config.yaml
num_hidden_layers: 8
head_dim: 128
vocab_size: 4096
hidden_act: "squared_relu"
norm_eps: 1e-07
rope_fraction: 0.5
bias: "none"
extras: ["local attention windows", "shifted keys", "gated attention", "exclusive self-attention", "attention sinks", "value embeddings", "a smear gate", "an embedding shortcut", "capped logits"]
init_std_o: 0.00779
init_std_up: 0.0312
learning_rate: 0.00126
beta1: 0.9
weight_decay: 0.15
warmup_steps: 201
dataset: "wikipedia_en"
Each number is 50 + 12 x the weight over its row's rms, rounded and kept within 0 to 99. Layers, rows and columns count from 0. The size before them is the row's rms in percent of the matrix's.

# layer 5 MLP down (transposed), 1280x256, rms 0.0727, rows 184-211, columns 128-255
091:63 51 52 51 77 57 52 38 53 52 63 54 76 63 65 49 35 81 51 52 35 67 48 32 43 16 54 45 48 51 56 39 37 51 39 62 37 38 36 44 62 40 46 60 38 51 59 71 64 49 68 57 42 41 46 32 57 35 29 55 30 45 42 56 34 42 42 47 54 44 48 58 54 48 26 39 47 38 34 43 76 58 50 54 29 49 27 52 30 38 53 32 54 68 57 44 57 58 39 43 36 48 65 43 52 45 61 37 45 45 48 55 23 48 54 47 65 40 56 39 36 46 21 52 50 51 36 70
113:45 51 44 51 71 66 66 46 81 59 40 36 22 54 64 49 41 54 31 43 41 78 38 62 21 43 54 43 58 51 37 58 51 53 73 29 47 42 45 59 52 72 26 32 67 50 55 61 35 45 67 50 57 60 86 31 43 57 37 52 54 28 40 69 51 45 54 46 51 37 47 52 35 57 71 52 62 59 42 41 38 58 42 61 38 54 60 45 61 41 59 50 30 49 71 30 51 52 53 71 81 55 22 45 54 52 43 58 54 48 34 31 70 44 54 51 43 62 35 52 56 51 81 80 45 44 29 37
086:37 56 44 53 48 61 57 43 48 38 52 42 41 52 31 58 42 57 50 37 48 58 43 48 61 44 51 60 49 49 93 69 51 44 46 40 56 53 37 23 53 66 47 27 57 47 43 65 56 61 42 51 25 47 35 43 36 69 43 41 58 27 53 56 52 48 52 47 37 52 57 44 49 62 55 48 44 67 00 44 45 69 24 41 43 35 65 80 45 40 48 31 47 42 54 48 78 53 55 48 55 54 37 53 50 49 53 57 48 52 52 49 47 58 68 64 54 51 39 45 46 32 55 41 53 50 46 53
101:48 70 48 37 42 47 21 63 45 54 35 53 32 68 27 49 67 40 46 65 62 39 48 58 66 47 72 61 44 62 46 56 34 42 44 61 56 44 47 29 37 78 75 59 54 66 47 45 54 46 29 57 59 55 60 75 43 39 30 68 31 46 38 52 47 52 50 47 68 54 44 52 48 55 54 42 72 50 71 59 63 57 42 25 36 16 75 47 54 60 65 42 37 57 52 36 36 43 66 53 32 78 49 48 54 46 49 62 42 48 60 48 50 54 41 38 42 70 43 61 31 52 63 38 77 30 69 38
104:41 48 42 73 70 47 47 38 48 56 33 18 26 60 60 68 43 41 67 66 24 40 87 49 45 27 41 39 53 47 65 72 66 56 33 45 49 42 53 43 52 38 64 89 53 61 43 63 57 61 67 53 46 54 59 62 48 48 40 39 50 64 48 55 43 30 53 47 57 60 55 45 32 44 63 47 50 41 73 52 68 65 46 44 69 48 39 68 55 75 35 55 56 50 49 52 43 51 43 40 48 45 56 47 37 63 57 51 58 62 31 48 42 61 53 48 51 77 64 43 59 39 60 53 49 35 25 66
089:44 53 58 56 85 69 55 50 55 57 74 52 45 30 64 69 29 68 99 42 47 47 47 47 46 62 71 57 22 36 47 55 53 69 63 54 69 44 42 41 57 53 59 51 56 50 45 47 73 54 62 57 54 24 43 45 53 66 42 48 42 58 47 28 42 50 48 57 42 44 52 40 58 37 41 53 50 60 51 47 63 49 66 56 57 52 55 39 48 70 52 51 76 30 51 60 62 15 33 47 47 46 54 42 32 55 68 45 60 65 67 45 62 55 39 56 37 59 51 48 59 43 51 64 45 42 44 48
095:38 51 69 57 59 45 47 59 45 41 31 38 57 52 64 47 34 51 97 55 69 64 42 56 51 57 43 47 24 82 33 45 61 45 43 49 62 44 31 64 59 39 36 64 52 50 50 53 50 58 62 44 51 19 56 46 44 45 64 43 35 56 59 48 42 54 60 36 36 58 41 41 63 60 54 47 64 60 30 39 56 44 58 67 34 64 45 49 36 51 61 51 45 66 62 51 56 31 63 54 15 56 49 53 28 50 60 58 53 57 49 56 35 41 57 48 50 45 52 48 59 57 45 56 46 41 43 46
092:37 63 62 46 70 45 34 54 59 60 50 50 52 52 48 49 33 39 83 64 68 63 67 41 29 44 44 36 67 51 46 41 41 54 62 34 49 58 46 56 51 48 40 58 49 56 60 42 54 29 64 71 59 58 47 31 29 42 50 39 63 50 43 53 67 48 70 62 66 46 69 40 43 32 48 36 15 66 44 61 55 66 29 48 58 70 63 75 52 65 57 40 48 43 71 65 50 46 62 40 59 52 54 65 43 48 60 37 50 47 35 46 49 56 69 53 30 67 48 69 46 49 47 55 58 46 51 54
095:33 47 46 66 36 56 67 17 59 50 50 58 61 50 50 62 39 51 43 48 35 60 54 34 63 38 69 58 41 72 45 40 45 64 23 65 31 41 45 52 57 63 50 31 53 55 30 50 60 53 66 34 39 54 54 53 49 58 44 48 55 72 36 69 49 58 53 44 50 31 71 44 40 32 47 43 37 51 43 55 64 51 42 49 48 59 59 52 55 56 33 37 59 32 30 47 40 47 63 52 60 59 49 41 72 35 61 47 56 45 35 33 40 45 39 21 77 41 55 34 59 61 37 37 57 57 51 25
099:45 57 35 52 54 53 41 43 65 47 33 64 27 60 48 41 69 38 42 65 41 23 58 45 33 56 48 50 54 53 47 60 63 58 66 46 59 47 64 49 52 66 62 41 46 46 63 64 49 35 65 34 58 62 45 73 68 61 43 68 61 33 61 41 51 52 23 45 45 58 47 65 42 64 65 44 37 46 38 49 53 43 44 77 71 40 47 68 38 37 35 51 71 38 68 44 47 50 37 64 40 66 57 45 62 43 62 47 47 43 61 57 72 44 52 51 52 41 34 44 61 47 57 42 64 47 28 56
101:48 44 46 59 26 61 58 67 35 33 39 51 53 39 48 63 34 52 99 42 64 35 56 45 35 45 47 51 51 44 90 57 62 37 42 65 57 40 58 53 31 41 66 54 60 53 55 37 52 38 54 62 67 62 49 56 56 50 52 58 64 87 42 38 48 56 38 59 62 50 51 53 58 51 31 53 66 38 88 51 41 48 64 68 45 44 48 39 61 46 57 50 73 68 44 65 55 37 74 51 41 52 42 46 50 52 70 56 48 46 43 45 65 44 46 44 33 54 63 36 61 44 54 63 63 38 33 42
105:38 66 61 60 52 58 59 51 47 61 68 41 39 75 52 25 44 41 45 53 62 37 72 60 51 49 38 38 49 37 66 39 57 30 51 48 77 56 53 48 51 43 49 65 31 53 64 48 53 55 56 61 36 45 49 62 45 32 66 39 37 49 47 49 55 54 55 49 48 41 72 40 51 53 53 83 49 52 22 53 52 33 53 70 49 55 47 41 54 55 50 53 49 54 41 57 46 41 53 60 43 48 47 63 44 40 49 49 36 46 48 57 54 36 58 41 38 49 55 41 66 51 55 94 57 51 40 42
096:28 39 43 19 31 40 43 54 44 59 47 53 55 64 62 44 51 41 43 54 55 49 44 51 50 54 55 74 53 60 32 47 57 49 50 57 40 62 53 39 19 62 44 61 33 41 37 46 36 35 31 57 50 42 43 58 70 34 59 43 56 54 43 51 52 33 52 57 58 33 58 47 51 39 64 37 53 77 52 38 27 36 62 54 50 40 71 55 53 45 48 51 47 61 39 49 41 62 68 56 55 43 62 57 62 36 18 49 48 42 52 41 56 56 59 53 60 19 42 39 55 44 59 25 42 91 54 53
112:33 52 55 26 26 64 51 64 39 52 53 57 64 48 49 64 51 55 59 59 61 56 46 52 66 47 56 55 51 80 49 54 49 54 56 55 51 48 48 43 63 60 49 54 60 49 58 77 59 66 52 35 32 40 59 48 49 55 58 45 40 40 39 33 52 54 57 54 58 46 35 55 61 50 45 26 49 41 66 57 52 57 47 57 56 52 43 34 69 46 58 35 32 29 71 46 38 60 46 62 48 33 54 45 47 47 76 39 43 46 53 42 55 41 56 64 55 38 51 48 39 39 45 46 52 54 56 36
101:52 39 34 32 61 64 67 38 61 67 55 69 44 47 43 74 60 50 66 62 61 49 60 32 46 38 53 39 48 47 62 39 52 80 45 53 59 58 33 43 57 41 47 47 32 43 42 39 53 24 49 56 47 58 67 53 31 54 50 61 55 54 30 50 44 69 45 41 60 51 38 71 56 35 47 55 48 51 57 54 56 38 55 43 55 53 39 77 69 36 43 51 65 45 43 44 54 50 46 48 31 57 28 64 53 42 56 44 60 62 59 24 67 48 52 53 54 37 60 41 55 50 60 64 43 60 41 80
111:40 52 51 58 46 60 46 65 36 43 65 63 36 58 32 50 19 45 36 56 50 40 79 40 59 26 62 48 37 55 54 42 57 43 43 36 56 37 61 49 62 46 43 47 53 28 60 62 62 76 26 70 50 50 51 60 46 50 42 34 40 38 64 43 43 60 68 36 46 45 49 46 68 31 46 52 40 58 35 73 62 38 36 39 62 58 36 39 49 47 39 44 54 42 55 53 45 37 54 40 56 59 69 36 55 60 57 63 26 60 51 42 43 77 79 54 57 57 74 62 59 38 78 29 36 56 69 70
106:62 48 60 51 76 40 59 45 74 48 47 41 35 51 58 38 44 42 60 41 61 69 55 42 40 23 42 56 43 43 63 58 41 41 44 46 38 62 59 61 45 53 39 55 55 76 49 46 35 46 47 70 60 56 54 40 41 46 50 25 55 55 32 40 47 65 58 45 50 29 70 48 56 57 28 37 52 35 50 51 45 58 36 64 57 41 35 70 38 60 42 72 62 64 20 70 54 62 46 33 61 71 50 65 49 35 58 36 48 52 54 57 46 47 48 47 51 57 52 58 85 48 27 69 46 27 63 63
098:46 51 70 41 42 46 40 64 70 49 39 45 56 57 52 55 66 51 04 55 62 71 47 63 61 56 39 89 39 51 43 59 40 42 50 52 48 45 42 40 55 59 68 58 54 27 59 46 57 53 63 39 63 68 54 39 59 40 68 39 57 48 36 63 47 83 55 53 43 48 64 58 41 46 47 28 52 47 55 53 46 53 77 64 41 47 71 35 66 50 40 29 41 30 48 40 53 55 43 41 57 50 58 36 52 26 34 47 62 28 44 42 61 53 72 46 44 60 64 40 50 48 35 51 37 60 49 65
092:41 62 48 48 69 44 49 44 48 41 39 70 47 55 50 42 40 65 58 45 60 63 59 52 55 44 32 60 47 30 54 52 44 67 39 38 31 52 71 58 62 41 33 49 35 39 59 37 66 49 60 59 43 56 52 49 33 53 70 56 52 55 26 31 51 33 44 73 52 47 59 57 57 41 59 56 60 60 46 39 51 49 34 50 40 60 59 57 26 51 73 57 43 31 47 34 53 56 55 53 52 59 62 49 51 75 78 27 29 24 40 51 53 45 62 65 35 75 50 50 56 42 72 63 41 56 65 56
103:39 49 52 46 36 33 64 49 57 47 68 51 25 35 62 61 26 45 59 51 43 55 58 36 76 54 51 47 18 62 48 53 55 22 47 41 69 53 57 38 47 65 51 41 57 43 41 43 52 50 56 60 51 58 37 36 75 23 31 60 43 55 56 49 43 41 51 67 35 55 62 38 52 37 53 36 66 77 60 33 39 52 59 47 32 56 40 50 49 49 28 33 44 57 63 60 44 58 51 47 44 63 60 52 51 48 46 57 67 48 68 61 49 58 57 36 37 66 25 66 62 54 52 35 47 50 50 28
106:56 39 47 32 58 64 46 51 32 54 62 41 35 61 37 42 60 49 71 52 71 20 47 52 42 59 51 56 50 28 42 62 58 34 60 39 43 69 43 49 49 63 67 84 56 38 40 55 48 59 47 47 43 60 60 59 51 33 59 45 63 60 32 48 59 58 68 45 44 55 39 50 55 37 62 54 50 37 56 62 36 85 43 69 43 63 50 65 58 43 54 47 60 57 48 21 33 38 47 43 53 64 47 49 52 54 62 57 33 69 57 52 56 60 44 50 62 35 23 46 70 57 50 61 54 64 62 38
109:52 69 47 39 44 34 50 47 45 35 56 53 56 67 67 43 49 51 09 40 58 40 42 58 65 59 58 51 60 41 47 38 50 56 68 68 52 52 31 32 52 55 22 39 38 52 44 52 51 64 61 34 47 49 40 41 59 49 41 75 50 42 58 65 43 60 36 52 43 48 45 58 52 68 37 62 52 61 41 43 57 44 63 59 37 41 65 49 58 62 35 24 32 45 56 56 34 52 36 35 40 48 38 56 40 38 56 43 31 50 53 27 44 63 43 33 52 53 40 47 41 43 30 55 51 28 35 56
105:60 59 39 47 44 18 67 44 49 60 60 56 53 32 41 59 61 55 28 50 52 62 63 58 51 57 46 29 47 42 26 69 59 31 54 54 60 71 24 43 36 74 42 60 52 51 58 61 46 53 62 61 50 63 39 67 45 73 55 61 58 44 63 46 43 58 45 61 58 60 45 39 37 65 31 57 45 47 69 46 45 32 61 61 36 53 66 15 54 44 42 42 51 38 47 47 67 60 49 55 61 51 66 40 50 39 55 60 45 35 66 33 22 54 47 51 51 67 49 65 47 23 22 27 65 50 58 73
098:69 43 45 63 48 38 59 34 45 36 76 39 49 61 39 60 38 63 40 36 47 46 54 46 64 58 35 55 49 51 66 46 34 59 63 46 58 45 46 69 43 47 39 51 60 35 42 68 46 56 46 29 35 59 62 39 58 46 59 48 50 47 44 25 59 57 36 47 37 50 52 61 54 39 41 41 40 48 51 69 42 41 62 56 56 49 18 50 44 62 52 50 53 31 48 41 55 64 49 51 31 58 58 52 67 56 49 28 44 60 58 53 57 65 70 73 58 50 57 46 67 52 49 75 65 43 59 44
106:47 52 67 32 51 56 69 68 44 56 46 57 37 43 43 62 53 53 38 46 66 58 63 49 41 59 52 44 46 49 46 35 48 60 52 23 35 46 50 47 37 63 42 56 44 68 70 35 54 26 56 56 37 33 79 47 38 67 63 45 56 53 40 40 54 66 57 73 64 44 59 53 71 40 36 65 54 33 63 62 43 57 36 56 59 49 48 71 39 38 45 44 42 68 41 46 71 51 56 42 48 45 43 55 67 49 50 42 50 41 64 47 48 34 41 47 41 54 60 38 45 59 39 65 54 44 58 53
100:36 50 31 28 21 73 60 39 52 68 46 53 18 73 52 53 55 61 59 45 41 58 42 70 58 67 47 62 51 71 75 37 48 34 50 40 52 46 27 67 75 60 47 55 29 32 46 59 42 64 61 29 64 38 67 37 43 45 40 46 75 56 42 43 58 47 63 37 61 61 62 53 57 63 42 37 39 42 41 54 65 44 49 34 43 30 47 57 43 51 51 42 58 62 60 41 35 58 61 43 56 36 29 39 40 57 52 61 55 41 38 48 70 40 47 42 70 45 47 50 35 62 43 42 49 52 58 46
100:37 53 32 53 60 28 47 47 54 21 36 28 51 46 67 56 48 54 61 55 42 41 40 55 37 42 61 58 49 37 69 71 44 44 60 48 42 64 58 44 41 39 53 56 55 61 20 43 56 34 45 48 40 75 55 53 60 55 56 39 54 48 44 61 39 48 43 38 55 60 49 28 32 29 67 33 38 59 50 30 37 44 48 44 47 35 45 66 44 54 53 58 37 54 71 55 63 55 35 49 32 65 48 69 56 82 30 31 53 64 56 41 51 60 24 63 46 63 45 54 28 54 28 43 47 63 33 46
104:55 54 52 49 35 55 59 52 44 25 71 52 42 62 51 73 35 46 65 53 59 73 48 51 51 61 61 67 42 44 69 44 47 26 53 46 51 62 65 74 42 65 47 64 53 67 58 47 62 27 55 32 54 60 48 61 56 62 46 63 38 38 53 49 54 72 57 49 46 39 60 57 76 52 34 62 58 35 80 46 42 56 43 70 48 40 34 49 66 43 41 47 46 44 33 32 54 63 60 79 45 51 56 48 56 63 72 58 64 47 30 55 82 46 48 37 54 37 36 74 40 43 65 60 53 61 47 53
# layer 5 MLP up, 1280x256, rms 0.0784, rows 185-211, columns 128-255
113:60 65 67 57 15 43 61 50 39 44 50 61 39 46 36 53 69 63 39 32 50 39 45 71 52 72 51 67 61 66 45 39 27 48 38 79 53 56 29 48 74 63 39 53 34 68 53 53 68 70 52 58 42 60 49 49 49 67 36 28 33 56 58 47 58 46 56 46 44 66 43 38 59 40 50 69 45 49 47 24 45 64 46 49 61 33 65 27 51 51 60 46 65 38 47 42 34 33 37 69 44 35 70 44 46 45 37 51 64 28 39 58 36 75 52 61 55 51 46 48 36 53 64 48 59 75 52 61
084:42 51 65 59 37 61 62 50 39 42 40 42 37 38 22 62 63 51 41 52 44 57 73 43 60 51 57 47 31 53 56 48 63 49 40 47 48 25 42 31 43 33 44 61 56 66 62 49 53 46 59 52 28 50 25 39 40 61 60 30 51 83 50 48 51 63 53 36 52 47 38 54 47 67 68 65 69 71 25 65 58 33 36 59 56 68 45 65 47 74 44 53 41 66 41 42 52 56 36 57 53 60 44 80 52 37 46 47 39 40 44 57 46 40 33 58 47 56 59 41 61 72 40 57 34 45 38 49
105:58 59 30 51 55 53 51 51 48 47 55 57 41 55 47 57 41 60 45 53 55 36 42 64 62 57 21 48 37 50 37 57 22 40 36 82 52 54 64 45 66 51 33 49 36 38 42 44 63 40 67 26 37 51 40 36 32 41 46 50 45 60 43 73 32 55 46 56 42 38 51 50 50 35 50 64 56 57 46 42 43 41 39 32 77 56 44 57 65 45 34 47 53 35 56 50 67 34 60 50 56 44 72 55 64 44 53 74 46 49 43 46 50 56 54 65 38 55 65 68 50 54 70 44 59 37 28 69
092:37 36 46 49 49 54 45 40 40 59 61 56 52 63 52 44 58 39 37 65 38 49 88 42 50 47 70 64 63 64 49 61 52 57 37 50 26 52 41 57 63 52 61 42 56 35 56 65 43 40 52 37 63 56 58 63 51 23 45 60 40 48 47 46 63 29 40 47 54 54 54 47 43 53 65 81 54 46 18 47 53 68 30 51 54 65 25 69 31 46 36 47 47 44 64 39 61 35 31 66 63 57 40 28 47 53 46 49 48 60 51 43 32 38 56 57 51 39 44 51 53 40 67 15 49 63 55 61
094:36 72 32 70 57 32 55 56 50 43 61 59 46 82 53 50 75 41 51 63 47 53 68 37 49 55 55 61 65 58 43 51 60 53 56 50 38 60 68 43 45 96 59 39 34 49 36 58 62 42 27 33 42 36 49 51 72 64 59 60 56 52 53 70 61 72 65 70 53 49 49 55 33 50 58 61 40 46 27 43 74 41 77 40 56 36 57 71 61 72 38 36 31 47 46 63 45 47 61 31 62 50 62 53 61 59 46 58 56 52 57 41 43 44 49 52 34 27 62 42 42 43 55 40 54 60 56 64
092:41 70 49 61 41 53 38 39 68 44 62 66 29 55 46 48 45 51 49 45 39 58 73 45 60 78 60 62 71 39 53 26 28 53 35 49 30 60 56 57 43 58 34 45 51 57 50 46 59 61 36 52 61 61 60 55 63 47 63 56 48 59 74 58 63 65 54 30 51 50 35 64 32 42 93 53 61 47 41 51 57 45 45 45 44 58 41 60 62 76 39 54 45 61 43 41 34 69 53 40 73 37 58 45 65 58 67 27 46 50 41 62 54 25 37 59 52 37 36 43 61 40 58 46 56 69 61 46
096:70 58 69 74 57 70 36 59 39 55 59 48 59 63 69 59 35 56 53 30 42 31 46 57 31 50 53 65 33 43 49 60 32 50 48 42 36 70 42 53 57 53 21 65 49 65 48 69 42 64 57 37 19 49 59 55 65 49 55 49 32 73 56 67 51 39 58 64 47 53 44 44 43 56 56 52 47 41 51 47 63 51 46 37 63 36 66 60 51 41 47 67 40 62 33 53 46 48 64 57 57 33 43 54 32 56 45 60 74 49 58 56 55 71 28 60 47 65 37 60 59 40 72 31 44 22 67 56
096:56 45 56 68 61 58 51 55 50 48 43 60 64 43 48 45 64 50 37 40 40 55 61 71 24 55 53 76 43 38 49 50 32 50 35 43 41 52 12 25 73 59 54 59 34 33 64 56 63 41 37 31 55 53 30 40 46 49 52 65 31 46 59 92 55 51 68 45 78 52 49 43 81 53 51 41 56 46 37 57 34 49 49 20 54 66 55 71 56 46 37 79 46 50 64 52 59 60 55 57 65 41 67 47 43 44 43 41 36 19 60 49 46 39 59 61 53 50 58 45 47 66 46 66 54 55 47 67
095:53 56 55 55 26 60 54 40 65 47 64 35 65 44 41 61 46 63 38 34 47 45 23 55 52 61 53 45 59 49 55 51 33 69 46 44 48 84 41 63 57 39 59 51 55 48 45 72 46 42 63 68 45 53 47 60 45 48 56 39 27 45 57 46 39 59 60 55 46 47 50 59 47 21 57 47 32 62 42 51 59 56 55 49 49 69 72 63 31 70 38 59 47 46 51 58 49 46 41 41 40 44 78 62 46 56 51 51 26 46 59 50 23 63 58 47 55 51 49 55 42 45 53 49 57 59 68 39
100:50 59 35 49 27 60 33 53 57 39 43 38 50 40 53 77 56 68 52 56 49 39 68 48 52 71 53 69 57 60 54 42 47 55 62 47 47 35 55 37 47 40 58 64 46 75 51 56 47 45 45 55 54 54 67 59 62 44 52 40 35 73 42 68 46 37 60 61 66 40 30 64 72 57 69 57 72 35 54 47 42 54 69 59 53 41 33 60 50 27 64 64 46 54 37 39 31 45 57 32 44 58 41 51 59 51 58 38 64 51 52 56 47 34 51 46 26 34 57 50 53 44 38 51 50 56 33 46
103:67 64 71 41 49 39 59 52 74 68 49 60 45 39 34 44 48 30 40 63 42 48 47 78 65 67 53 72 28 55 41 47 60 46 58 39 72 54 22 29 60 58 53 68 37 75 34 62 57 77 65 39 60 54 51 52 60 42 66 50 34 42 45 49 52 56 33 58 52 40 56 44 59 60 40 31 56 46 38 46 69 57 44 57 54 40 39 52 33 46 58 32 45 42 63 57 54 37 42 44 39 40 45 70 56 38 62 50 54 43 63 79 40 41 57 55 54 43 41 47 60 54 26 63 53 42 62 44
091:31 25 85 58 30 57 57 58 42 40 66 39 35 36 55 70 50 39 49 47 54 50 61 46 68 61 70 37 46 47 49 53 42 53 53 66 57 47 26 49 38 56 41 44 46 28 60 52 58 46 69 50 48 47 63 44 59 37 45 61 41 48 42 47 61 46 46 49 61 50 53 56 81 58 60 58 70 77 56 46 55 46 39 54 23 55 52 36 42 53 59 61 26 50 59 57 58 52 70 51 46 29 54 33 47 67 41 58 61 56 30 53 42 45 63 67 30 49 40 37 42 37 39 54 38 43 72 40
108:45 31 37 44 50 52 25 52 47 60 52 60 80 43 58 76 80 58 45 54 46 61 60 48 42 56 56 66 41 77 42 29 25 46 62 61 41 48 53 29 55 44 65 62 55 64 46 53 33 43 47 27 47 50 31 45 67 47 58 56 45 29 52 68 36 65 45 59 59 44 50 61 70 48 76 44 60 65 47 58 58 32 65 62 47 36 58 38 60 71 41 43 70 51 65 56 41 66 53 46 54 47 34 56 64 37 50 57 62 25 21 50 72 59 53 64 39 34 56 53 57 42 81 50 66 59 58 35
102:65 49 64 36 34 62 52 33 46 28 46 51 61 44 53 47 47 62 27 51 62 58 38 58 46 70 39 57 33 51 48 59 66 56 82 47 52 51 64 61 72 49 69 51 63 38 56 45 50 55 37 36 46 58 52 55 53 49 56 26 43 48 58 52 54 41 36 41 46 54 54 47 29 46 67 54 47 52 13 52 36 43 48 31 68 46 45 48 23 51 43 52 36 58 65 33 58 56 27 40 56 57 50 68 68 60 43 59 34 46 47 43 47 70 39 59 34 50 51 63 31 55 68 56 40 65 52 51
114:57 47 44 40 38 24 41 50 64 39 50 41 65 40 44 51 60 60 36 57 27 57 51 66 39 68 31 60 48 54 35 58 45 12 77 52 47 49 43 40 43 38 46 48 50 62 54 54 50 58 57 49 60 50 19 57 58 46 59 32 37 40 64 48 37 70 59 44 54 44 52 46 49 56 59 54 34 55 50 59 61 55 73 42 60 49 46 45 44 53 48 22 46 47 57 43 45 34 41 55 72 49 65 52 34 49 40 32 56 51 47 59 43 43 33 39 36 40 29 42 31 45 68 47 61 57 49 48
100:58 41 42 47 43 38 71 36 51 57 67 53 34 54 29 44 67 46 42 63 72 56 49 39 81 48 47 57 72 61 62 47 60 59 48 55 27 53 68 45 39 49 54 68 41 47 47 35 43 58 55 51 47 60 31 58 51 59 59 40 41 34 64 53 59 46 51 52 75 50 51 45 65 43 51 39 49 60 37 49 54 48 35 33 39 57 54 59 58 46 44 45 49 39 48 63 70 54 62 59 35 39 45 52 49 56 51 44 28 25 41 55 46 36 45 62 53 43 48 57 43 36 44 49 50 41 36 62
102:46 70 29 34 54 61 54 47 70 54 73 32 60 36 46 52 56 57 31 57 62 52 64 58 51 51 41 28 55 42 43 35 46 46 47 45 31 28 40 49 46 77 61 64 42 62 44 70 33 47 44 49 57 45 36 49 56 32 39 28 30 48 54 53 68 27 31 33 46 50 46 61 57 32 45 39 48 48 46 62 44 57 61 55 20 42 49 48 60 47 43 48 46 50 57 51 58 64 61 45 73 53 45 70 52 50 57 35 76 47 27 41 42 72 49 51 51 55 79 55 54 47 43 49 35 61 35 70
086:68 42 36 34 42 45 69 44 58 54 62 66 47 41 43 66 31 58 38 36 79 32 61 54 69 41 56 56 44 41 53 60 53 33 58 56 59 31 57 39 46 40 51 55 64 53 38 68 48 69 52 44 31 53 57 41 44 37 46 50 55 54 57 43 40 53 43 73 58 42 64 39 53 51 59 65 61 47 44 40 65 53 51 60 34 47 63 30 30 59 52 71 49 63 63 52 49 85 58 61 65 38 51 42 37 39 51 57 49 45 57 41 39 43 60 55 42 57 38 56 56 64 48 38 39 62 60 51
104:42 63 46 47 47 45 49 64 67 50 46 66 47 52 41 31 51 51 44 42 48 44 69 62 31 57 40 68 55 38 49 67 57 47 37 66 57 31 74 29 54 69 47 72 66 50 55 29 36 52 39 41 54 69 54 36 51 42 54 38 24 62 45 63 55 54 60 45 43 44 61 41 48 29 74 56 43 52 50 57 30 53 63 45 55 56 45 49 69 57 29 66 43 53 43 48 68 71 55 60 47 47 33 56 46 25 39 53 65 75 41 66 44 48 66 39 46 46 40 63 44 36 41 41 56 48 42 46
108:57 56 31 49 61 51 48 61 57 45 25 77 41 63 44 63 55 69 48 49 64 57 72 45 63 44 56 50 44 55 49 44 60 39 35 55 54 42 34 50 54 50 64 39 59 56 43 68 24 52 42 43 40 49 78 50 72 65 34 43 58 53 49 56 55 53 55 63 45 64 26 50 46 37 48 52 37 46 43 44 50 31 49 60 26 60 52 62 42 53 50 37 56 43 36 66 65 58 29 47 58 46 73 46 67 35 53 72 50 18 55 45 34 71 47 70 42 23 23 50 40 27 52 35 47 64 50 42
107:51 29 66 42 49 58 55 61 56 23 38 26 61 56 53 53 66 46 33 34 69 34 59 45 44 35 42 51 51 59 49 43 47 56 53 32 48 53 77 39 45 74 55 52 47 80 39 57 33 51 49 46 39 50 44 54 53 51 43 57 43 51 45 58 71 33 54 52 34 65 51 39 57 63 63 53 25 56 41 19 25 53 58 60 56 41 63 72 27 55 49 36 50 24 56 56 56 47 17 45 47 38 35 49 28 44 63 45 50 50 28 43 44 41 41 58 51 49 37 41 39 55 41 53 44 58 54 46
105:60 54 47 57 53 62 58 47 56 44 47 80 42 42 42 44 40 43 38 68 44 42 45 51 46 60 36 70 34 58 42 52 47 42 46 41 44 49 42 43 45 69 72 48 55 38 44 59 44 64 32 58 42 48 74 54 53 55 40 53 43 45 55 50 33 52 18 54 60 61 59 39 48 43 48 62 64 60 46 36 70 61 56 48 46 65 52 42 47 47 46 66 54 54 49 49 63 33 49 49 46 65 63 50 66 12 40 36 54 71 55 63 31 41 47 49 26 45 45 47 33 58 58 16 44 64 41 20
104:63 64 52 34 42 41 48 23 52 49 64 38 77 42 30 52 48 62 38 66 52 53 45 39 50 58 46 42 44 46 43 58 49 30 70 43 62 44 54 38 51 47 55 39 64 34 40 70 35 65 73 26 63 53 55 60 40 56 48 44 35 45 54 32 60 66 60 39 53 53 49 57 53 44 50 46 60 44 41 35 16 48 75 59 65 71 69 42 41 65 47 31 50 43 54 84 47 46 33 36 68 35 61 44 47 51 62 47 47 53 49 56 31 69 53 37 52 58 62 56 37 38 60 59 44 53 60 44
108:51 42 71 57 38 54 60 54 68 76 49 35 48 56 42 56 49 49 42 49 27 44 75 41 49 65 42 37 84 31 38 52 59 63 42 50 54 43 52 53 62 61 65 51 48 54 57 46 47 61 61 54 32 37 39 53 64 32 48 48 63 35 49 53 49 53 51 58 55 63 50 57 49 69 45 67 49 66 45 33 74 67 57 62 61 40 21 69 48 44 60 26 47 62 63 76 70 45 52 28 34 32 34 39 49 66 42 50 46 33 34 62 40 57 54 66 41 51 32 54 35 38 39 42 38 54 34 37
102:45 61 34 53 47 37 64 46 52 67 43 63 53 53 43 74 70 67 46 56 45 77 55 74 47 60 37 65 56 46 51 46 43 37 26 39 55 48 44 40 37 58 51 57 40 55 52 47 67 46 43 53 57 22 61 57 57 53 35 42 55 40 68 55 44 39 57 42 49 49 58 44 38 36 38 46 50 48 36 34 61 47 64 26 42 64 47 54 53 33 49 46 41 62 35 47 76 60 41 58 58 52 73 49 46 50 59 33 73 33 47 56 35 36 56 54 53 33 32 73 44 55 50 41 67 35 43 40
107:48 56 58 54 49 37 43 34 68 67 37 49 48 60 41 43 61 40 45 63 59 32 35 53 51 52 49 60 60 67 19 58 45 54 59 39 59 54 41 40 80 44 74 44 37 62 51 60 46 57 55 46 72 33 59 43 51 51 66 56 34 36 66 71 38 59 85 62 71 58 59 37 75 72 50 59 39 47 34 36 41 53 53 71 58 44 47 64 62 44 52 63 43 45 66 52 48 50 30 43 57 22 60 47 46 51 54 60 34 52 32 46 46 38 56 47 57 27 46 54 51 53 29 48 57 35 43 38
102:67 67 50 44 14 56 44 36 57 49 44 62 41 48 64 62 48 38 52 47 39 56 77 57 49 76 52 43 33 39 45 54 63 53 36 58 45 46 46 34 52 61 59 67 61 51 34 81 59 66 35 47 49 65 59 67 77 24 65 46 51 54 43 58 38 58 35 60 33 59 38 56 59 59 53 57 36 47 53 58 46 40 53 60 43 38 43 45 62 54 53 38 34 40 46 54 55 70 40 57 47 41 34 58 39 70 59 47 50 30 31 53 26 50 45 49 53 46 47 47 37 31 55 53 34 39 53 43